From a checkpoint of a small transformer trained on Wikipedia: 2 heads of 64.
Each number is 500 + 25 x the weight over its row's rms, rounded and kept within 0 to 999. Layers, rows and columns count from 0. Numbers have three digits each. The size before them is the row's rms in percent of the matrix's.

# layer 8 attention query, 128x160, rms 0.216, rows 103-127, columns 0-79
100:479473496509478511502513539520452534550525473489556470537479481509488472502530470454530513521481465521512501499488496506464456502535501490458511522479474492474499496474529445491486491561531539505482498521524516508533513530533498489481501492
095:475491498477472510516505493476488487492518522490466502488447542511535474500474476485478505488472476475525516529493485520499525519509518460463530480520498483508502512491514454478553497478513504473507478519533523476497491502481524532479527511
107:443518514521556528457517535499515536520518464458537453515542535501452459486470490509526462503541481481498503494511517511489496494504497496525463483479520528471487503492555476487466502517480489465482514525489487482500525488503476471482511489
097:482472463528469478492457522475440499527559502501504487503501480493479513489519519505453516507490490509449534462499486530467489522495519465535508512493534533536473519531516504511468468494506440469508481524477522470492506547463442507509526482
096:473490512503493496495523516518502529474510501515506485480524493472512501471538522460531495464462458551494502466527479500475508476535501477495437497524503504509473494496507501487511529532485471523477525516504504497477464497495506477486428519
098:480514459436496509516494501488494552488513528458537525511499458470489525526508507484504495479521505471489479492483486553538567496526480518475511447487519495489519510533512503495517514497490518509487499466488494520548464461494490506553484546
105:510526538541454469480531519488507499471511478516470528499489508504483524464503450488473532515480496534473489540477500481493519486476492517473513478514537512497450506520534501558497459504490517467462502540473530487470478504478493486529483492
098:485492523516465492508520438448492439485541450509543481483520550520507494533468494514483468487502504481480494457504473482525514481469501539476474499497491510482519534523497458491486524506458473499478487461505493526502517530501457509519496508
102:465519501529496504478518512497505506535516499544468511482522488516538505520469484489498515501540543483502511490500473481524507466506507534480517540479528462475525479469490492491486515516578490500491497452565504501501502540453485497483483554
093:479583499499474474508493507496509503554504503490470484492496535502536514477522537482483460522517551502521513495483510506504483559496528504481519482533444493499511514507494493493447515524496500538471513494500508506544472502481510555480495513
095:488535493524486487491481476530512479508472493541520505529472475499493503513479508505506478477486475528473490532486489545529520481502482562491527489484479478519500447496512487472488493547472547505516475491480519533513502482495496525517464464
091:499527496510477534518549497502469487514494492497458470494546470486489512471482561505507510505501498529493499511510507515465493526451494535503510447507517541488514511539500497443525500513484500518550487512544530503476518495454520459467492554
102:532472474486476484538512513501496467485513513474480528465519481488502479499497500488516491471535487497496475525473518478475485538431508485462487532529468525462529511467540489500508480522524496495501462514487512471484522514515502525506478488
095:532468476534513485488520464495487511488490539507485521495541482488534496495516506534490520506517503520475523517526509508523519492495545490462484523466513514485536464562482497518466490517502473517482515508473494493508515483473474512467507510
099:470470500493518482459510503472478504478474476505457525517511503468514504486534537492510492516526469463536508507500490480510518510546493494552520505514526463478464525517497474526515545469527469474491529508513504466504482468495469516523490486
090:484525567525490533484530478509499493489532526495485517531498515523497453500471508549553480460490513551501515511454517503447505518476463467538468535478493534508479501483531455462509485473483477500497492518482504518465490529528535450528487491
098:503504487514501511478522542486503503496481501526474477530497492512462478491503504533437484500525501507548515476484541488534523445500534479509493534506449493469458511521466552514475505494510510488496504479494488529465555528471519519508532505
105:521500490476529498491513499550484495538472513507525483484489488483514469486479529492484527511450512530523507499517475514481499494512458508458494482513473544518473485438527501468482487534477481477540518512507487448518486488497500497495503513
093:526504535523469530540498532486515534514463476524493542466494510476487497534512479481492532516554471476499481525515480470464512552501519486494530545508516495499484488520522471494500496499527531494480481441487492504564523537491478479452523484
105:509523459468472528455556488526504510533511534525522482499526530480465497493500506516498491449506497473494492521472498476510520500480498449505551479548498512452486486531483537458498570503547476476451513512495492514489494501518488483498489540
095:512487479519514501463521510462491510448502515488481489479505466499518502487472481539492549523541491484477493486535522496504485525466560518535492501476474481461479455491515481502501501509523487480482503529479484539565505490483518520442485458
096:479517455529507524476448481495481500493453475549527483506472537556500519520504538493491527468460487457498496484488497519488530492484526464460466516515508466560524496508496499503479500496527533438522515552519496478462476486448497496491512500
099:510524533505558507520541465489471533506460516548530460525475506542466528503504476506474486552518484500464502506490515478502479543502512520506455503504448484481479519514513492493472453461545493501482501475482489477483496524479514494501477518
101:526429529512514475530512528485516531442523481546494546503509579468501519473545470487509501485511500490505522478499474528520518501495488489487509484546511497509517523498492492483497511484472487489499512522524520482494498507487520471441459486
094:496516531507477540524524506482534522525495522474542494494505487490496531517510489471478499487494557501457506445529498510516504465520483532496509541561475487450512521509512493510495514496511528467501423511504500482496520496506548521486490524
# layer 8 attention key, 128x160, rms 0.213, rows 103-127, columns 0-79
101:479489486489553495488507498502524515535462445512516451472505492506507493490497541517543517480496490488463546499494506527495480513526535541521515474481466545478445498522476514499458469491523510508499465509502519507507499527530490505492550494
092:513469500527523479475523512474501449498446529525428547507500535492534498471495492546487520501492495540456551513471508538517491540488500481530495485497504493471510470499459491466565487467494496484454486535511505508465478521528510477471530538
102:547506476490537485534478535505507512458493515503513520459486500537521512528542446466524511457491463505562537531524476501504503517535504495503502466535510471487504461492490477492478508480509477545497534529470443442516479508505490514481504505
098:519495479477468471500497528493543511492529447528518498554497498484494504508500506535494457481481482484492479491503507503540493535498494503504472519480482502477543521450481508521518534518487533536476489509531529521490471530519472533477535469
095:471512508476568498505452491497494446504519464521509488522520514445507491484493514472489529468500472502495490555479521474517486497470551527525526495487496500520488519511541521498479499492504525504506512501510461455504494485489505517555512473
097:500505511433493528462444493497495485505517479461518510487486483467515496496491489499497539509528459490518508503483543509509503525471484489491477503518488482525522529507506501534538536497486478474522478517525511456505536471516558455510519484
103:517470509546491449484520498480515486490497501493478517527471507471504473450495504486474497494544518506518550520473490503477448515536455507520509484498506527529486509486485504513494514491451521535499477522514451465534467509487520498517539491
099:519505494466474512519532506532465511535537544507478492476483557516477498505495495507513483525500503522466493457544472531508512492522484510466499510443519484505502481481473478517472492549505519500506519491519533468535542560496530496467507487
105:494485481503564505492502526484505489469489495474532528472482525527508526456511575496449495501505561504553526484498520494530498491475497461489467524440511481526516528480512490511521461499521503449466511543493492462518476526501523482504474531
092:483475470512528499491515555533482496533513499508518528514517504527590521492530534517550476522513488497503500517485450518510492486492515504513521494477483506515474497468484511529502486478494503472495471522489515503505480498511506513516486516
091:466536457499504546506482451500514506526490536513504490530507511510496469499535503474541517488553562510507525546542475467513446509504510512512480484489528482487514508491488488490481469441499479501488518534494464513523528504504505480500481504
096:500540492512508491521494569511458479501459512459498492535526545461493519453518480539490469504493549532555531473485505500490469539562480486474510537517475490550489523492481503533499475497497510472487492469499510475545480485512496471482474498
104:471463480498487510516533508492507482501481461531539532510455440501483529497516544500526468513506520440541504485488468511488478487486506495543509496501477507459456492444493553525485546492498488452483501458511501536490526510485515518492512520
098:495528524524450473518472509491505523501480452492481496482509501508492487483484486514534450560474520504493512497491504479481460517511457455492531511547472482493529477511502489466509530473530473553508533504528537478511507472487520508521504507
103:482488535517520458483479553489472525475531496479501509514506507462482456519521476472549499529524512558454505534499473552497538474495501487536480473511489505470493477533481513485527481472524470508472473498506493473486495495486486522531474494
090:469481508435505511503514515545487503514483495539492457468494509487499499484502501499498531499453514484521464494554481481473526467498536488492505493564488520507508483456494487483495481563483463529500525521454488510492491434489537505460498500
099:491483534524496488519548502489509502510517529506533506483445503495494518515511508557553501499497538510523494474480513500454560484492515520496480525488539463488526515512487477517493490457504523562502524492521485495499471478478483525488480554
106:521500499492525503484478467517504483500485530517537488458493510474508549498520492534495505454516516531527526508459459484471484479573548522510458484494501487504459498542532510503492505490477521495499520490482536512521463492482509507525522452
091:508497479501469498456560524489547563482502465495509486493505509508500477513502527505520513482487475501492527478451473486518467495510550486499490489467497511515515481471500485484506510510523496470479523531471494482476529445476523474469480509
106:511470462478516512506540546497488489504495550501477494506479493461506526581479503450523480529511515514500519532486513528506500481490501520487464506523502473556518506502496544483539520497476540527510504484479537514481498502526473480513502475
093:511480463488480500510494482480521480494515453499509467494520473457526489483533500519527498510479552498490541475471515532498500492487500536518505482547486492459516519502466512565517526538506486479527499506461536411541475503510509489520468539
100:537442527512492489524516477489480516450494575480529535509511487471505497503508525508513498532515520517444526476472510482507520536532513520510533503469490503478517481455490469481492474473538535496479500510520481521518498525520502473507535451
101:487483493510499505496545498491494540512491462508504556497506478470480490500519476529480500494472527510509529478449484499514468503477514469479498515486561496460482510502502442436498542564503493440514509507502493487520465483500537487537521492
097:500469462522489467516549510529466494561508513519464505490547501502519486499512470533504504484508470515445533529483507537485522489523444497516558575518538506509495504524541526526508486526490462501488478521458477511480512488489554495548508483
093:461489464511493462524468517528499512484478470475479499474514515488527477488468513509493475482528483528486489482535506539513492485516495555510497539536528482513484489527464502489479483491506512441498521497508523498501504480524481555532529478
# layer 8 attention value, 128x160, rms 0.21, rows 64-79, columns 0-79
103:487477465516463518494520452495527508532470539475480542523532489491523549468507482487474486492509485527452477512487462472483504474499461489425493471446480480513469472502485527504490487467508496546512461526483479510471505517484487492430544485
098:508494536488494478472445532501512527504537558494474492516559472488462498495469487487545523512491539525515510543491501486499545501524514483528507453500444482527536480514530524496492469540501521489496531527500494512493495485469493481469518482
093:476521459475468503461482485525528502467507494502461482506476474428468502510551506485472482512520498489480513511559467506472509496494509488442483512492462492502451502465532507475507494463505463474545524508452519503494469526524505500446493506
091:457529480480510516498516531519487500518489518519546518483479470509537495470479516468475504499458495497484553492527467478469470472494486500495485524478526488522451500522503455526498475507549540519494504517524549505507526480514512488505481475
101:550504493446510512518509463552496467488444504447516479511528521530527501490555472476461484500491476468505474498482451461473521484505464509470533491484488505514517506518496485483496505504481515439513518501497515501494454491521491513515479532
093:496517495502483532521550505509479545464505487544517459493524481517532510482521500493504502524474523500524501499497457490504493477512483468497539529546495545497504507494530493539526507531492521493511514467499527531487511505503474463497487486
090:514508514532466514463484510536427522549437513473496462496488504528470465504483519475499482484504477506529502497551552508447507493547513504494512507481474486512477474490493540494522476493465511499539478479486509525549539504519504523468493512
086:510508499504507483510532470507489484535473530537500539532503479522512552486477523459461483567486455511518511536487475496478466467538468489478465464507482498499498510515509499492473500469487528520474490499491522482533538496504481505502465507
094:577494499550478528531517528482547531428485494500507519492483483501523495522465533536526480490498526470522544531540527502493507564474543492498507508481503511497538472499512486554524514489499482497510488493449490508500525458498479501510530514
084:506477493494465488550438542512500472461482516473457498483535479540478507542487488512473471520502515509510515511502513536471442529554533453486477494536487489490501524534537494525450520461532503481491506531490536521554498474497487506504482497
102:493437478464466486497498542462498526491509507504482512513531437501515500482460520506491498536495507480483496495528553462524495470464494517505489475478494467510504467481507500515444516505526478468466495513488519487500547448444518473531499498
088:480470498507486486524513468455508476506535456466477473494483495535461506499497495513481519516453481495493500529474508502512454521481515429509495510562476583456500491510503481502502491517467517480478532510535504490498536482470499496479509497
098:457528498475491488517476486512513546535469498458495548492452498479451486524471460470515501513509504556504497516509514508457498487482547521513482500526484562534508516518477510506498477467492551476513489485544499497450503520490501436484472516
095:457497480510467525515533482529522488484490526524542525499536551526513473490481483516444519520495500489517487502484478482510469497512545448552496472497486505486509533516451510501524464501491529526476543491518499498485519487529520529485504474
087:476494514488515503471489495481488523514481432472503505497533485472477507453484509526524493532499546463519485500503489506519510505503478572467496520506519506525516503535506553506485496478480500475508504487502540466494510517545492545497504490
097:473476495472472484457468548499522515504508471500464456447456493502517502501500510481534516467521480493514553460486499510503484517482486542515573491523467515483479537527523442505523475466510547491509494505489514446484478515505487500496532541
# layer 8 attention output (transposed), 128x160, rms 0.183, rows 64-78, columns 0-79
101:504490481503451509516502526470513461493550539474463508529443523513518564497477504475511510520483511540495489440513524518482487518525563524502505509506465529499483496531473505523484505474537528495501540505487522503502508525560509503502530515
096:464530481550473448533541479533526506483487489505492538503449474486509523510453485457478497487489501504503497501454472502525481491524472486487529552459513522464480537465454487485459513472510516508491478498545498477504534511496514503481487526
094:480491471515452492517510523500529471483508488482515518479504536522541506540492526463513525469496547555459491470525500485486519472459497508468496513520455520483510490501502488466509472523511542534474505519512533512465517519526529493480514488
094:511529542505478471514465471526548508449512479488439512524505506446489464494488484514503468484492465515490470499470510493506513520497491492528476469497472453508546464493501527511491514501526536525503491455472487524506460511429527463521490455
094:537486488527497517502496503434537523506531474489486556470483509472521523491552480490475495510521522515513526496525518528502521480545519518464519503458486499497514518531549458499530487499529500486469521492495517494433494515489465483519499531
102:549542508530529486498495488482539496529514503494513522481515476516497469496476545470526517509515510514521477494500482502524489495498495512517441463496471533495546512526486526519489505528529479479461546500488545486461462478481505504505508533
096:519499456505513498522493531479522508457513476484487511496492514516478467467529483509440530510492498496493495495478479456498520535490485516528488514479524505466511507535480504506499557528494473493475528507491512520536509534446443503471545443
092:495456472461481458444485509497532522493527498470478512494483487475463459502507451526482493522530520479515530497468536481504474511500501468483487526518475449489518539520485481514527491471527474492500479490464528473489504502495427525494461465
091:443460469498518491497477511527512490442496511476515469524496524575510477458484557511530524492516530514514478457496506493533461514534510539492483487541540544499490502462501535479512517512499506492522518520516523562438489478518526497481498498
085:452503502478445498524442515525496532491535499483502529468451483479530477520558500489498502500466519506508485559527528445505514497491504515509483505454506499469518522474486468481483462509501496508498469461523489521481526505473527512499464481
100:466499526534499513539500444508510498465515505452451485536466528519527523469439485491523480507497467506543507500469485506543484511517462505488477504518498526485529530507469511492493524490488511511567512505497501517477496521471499538540474490
079:491493496476490488487512509517477505539478504515505547568489492487481554494520534492498534539474489487483519511509520507549482500507490546526486455457479499493546452485489495500506504465484459473514481452492506460492487512471495495486476527
099:542534475493461495495514565500490511517497519497477486510499473530477509530520513539504497519480457522494452522488523463481495517544477486519495508504485480483478479492502474514513519505513477478539503489513451521491476503447492523523484487
093:562446509479481470488505490496508479544522493541529521499507493484546515497464469477499463520481520518508535532463527495532487491489485481447504487533491472510523497549477532506492525474486484504476494499495497492466520510496518470535475521
081:461512503534494481464540510524532479515482504468483521512466539495535498487467495539495530511501497458488498500514483487460482474514500464514483516535503505503532488496479497462523528516500521509522487556471509424524479501538482500509484538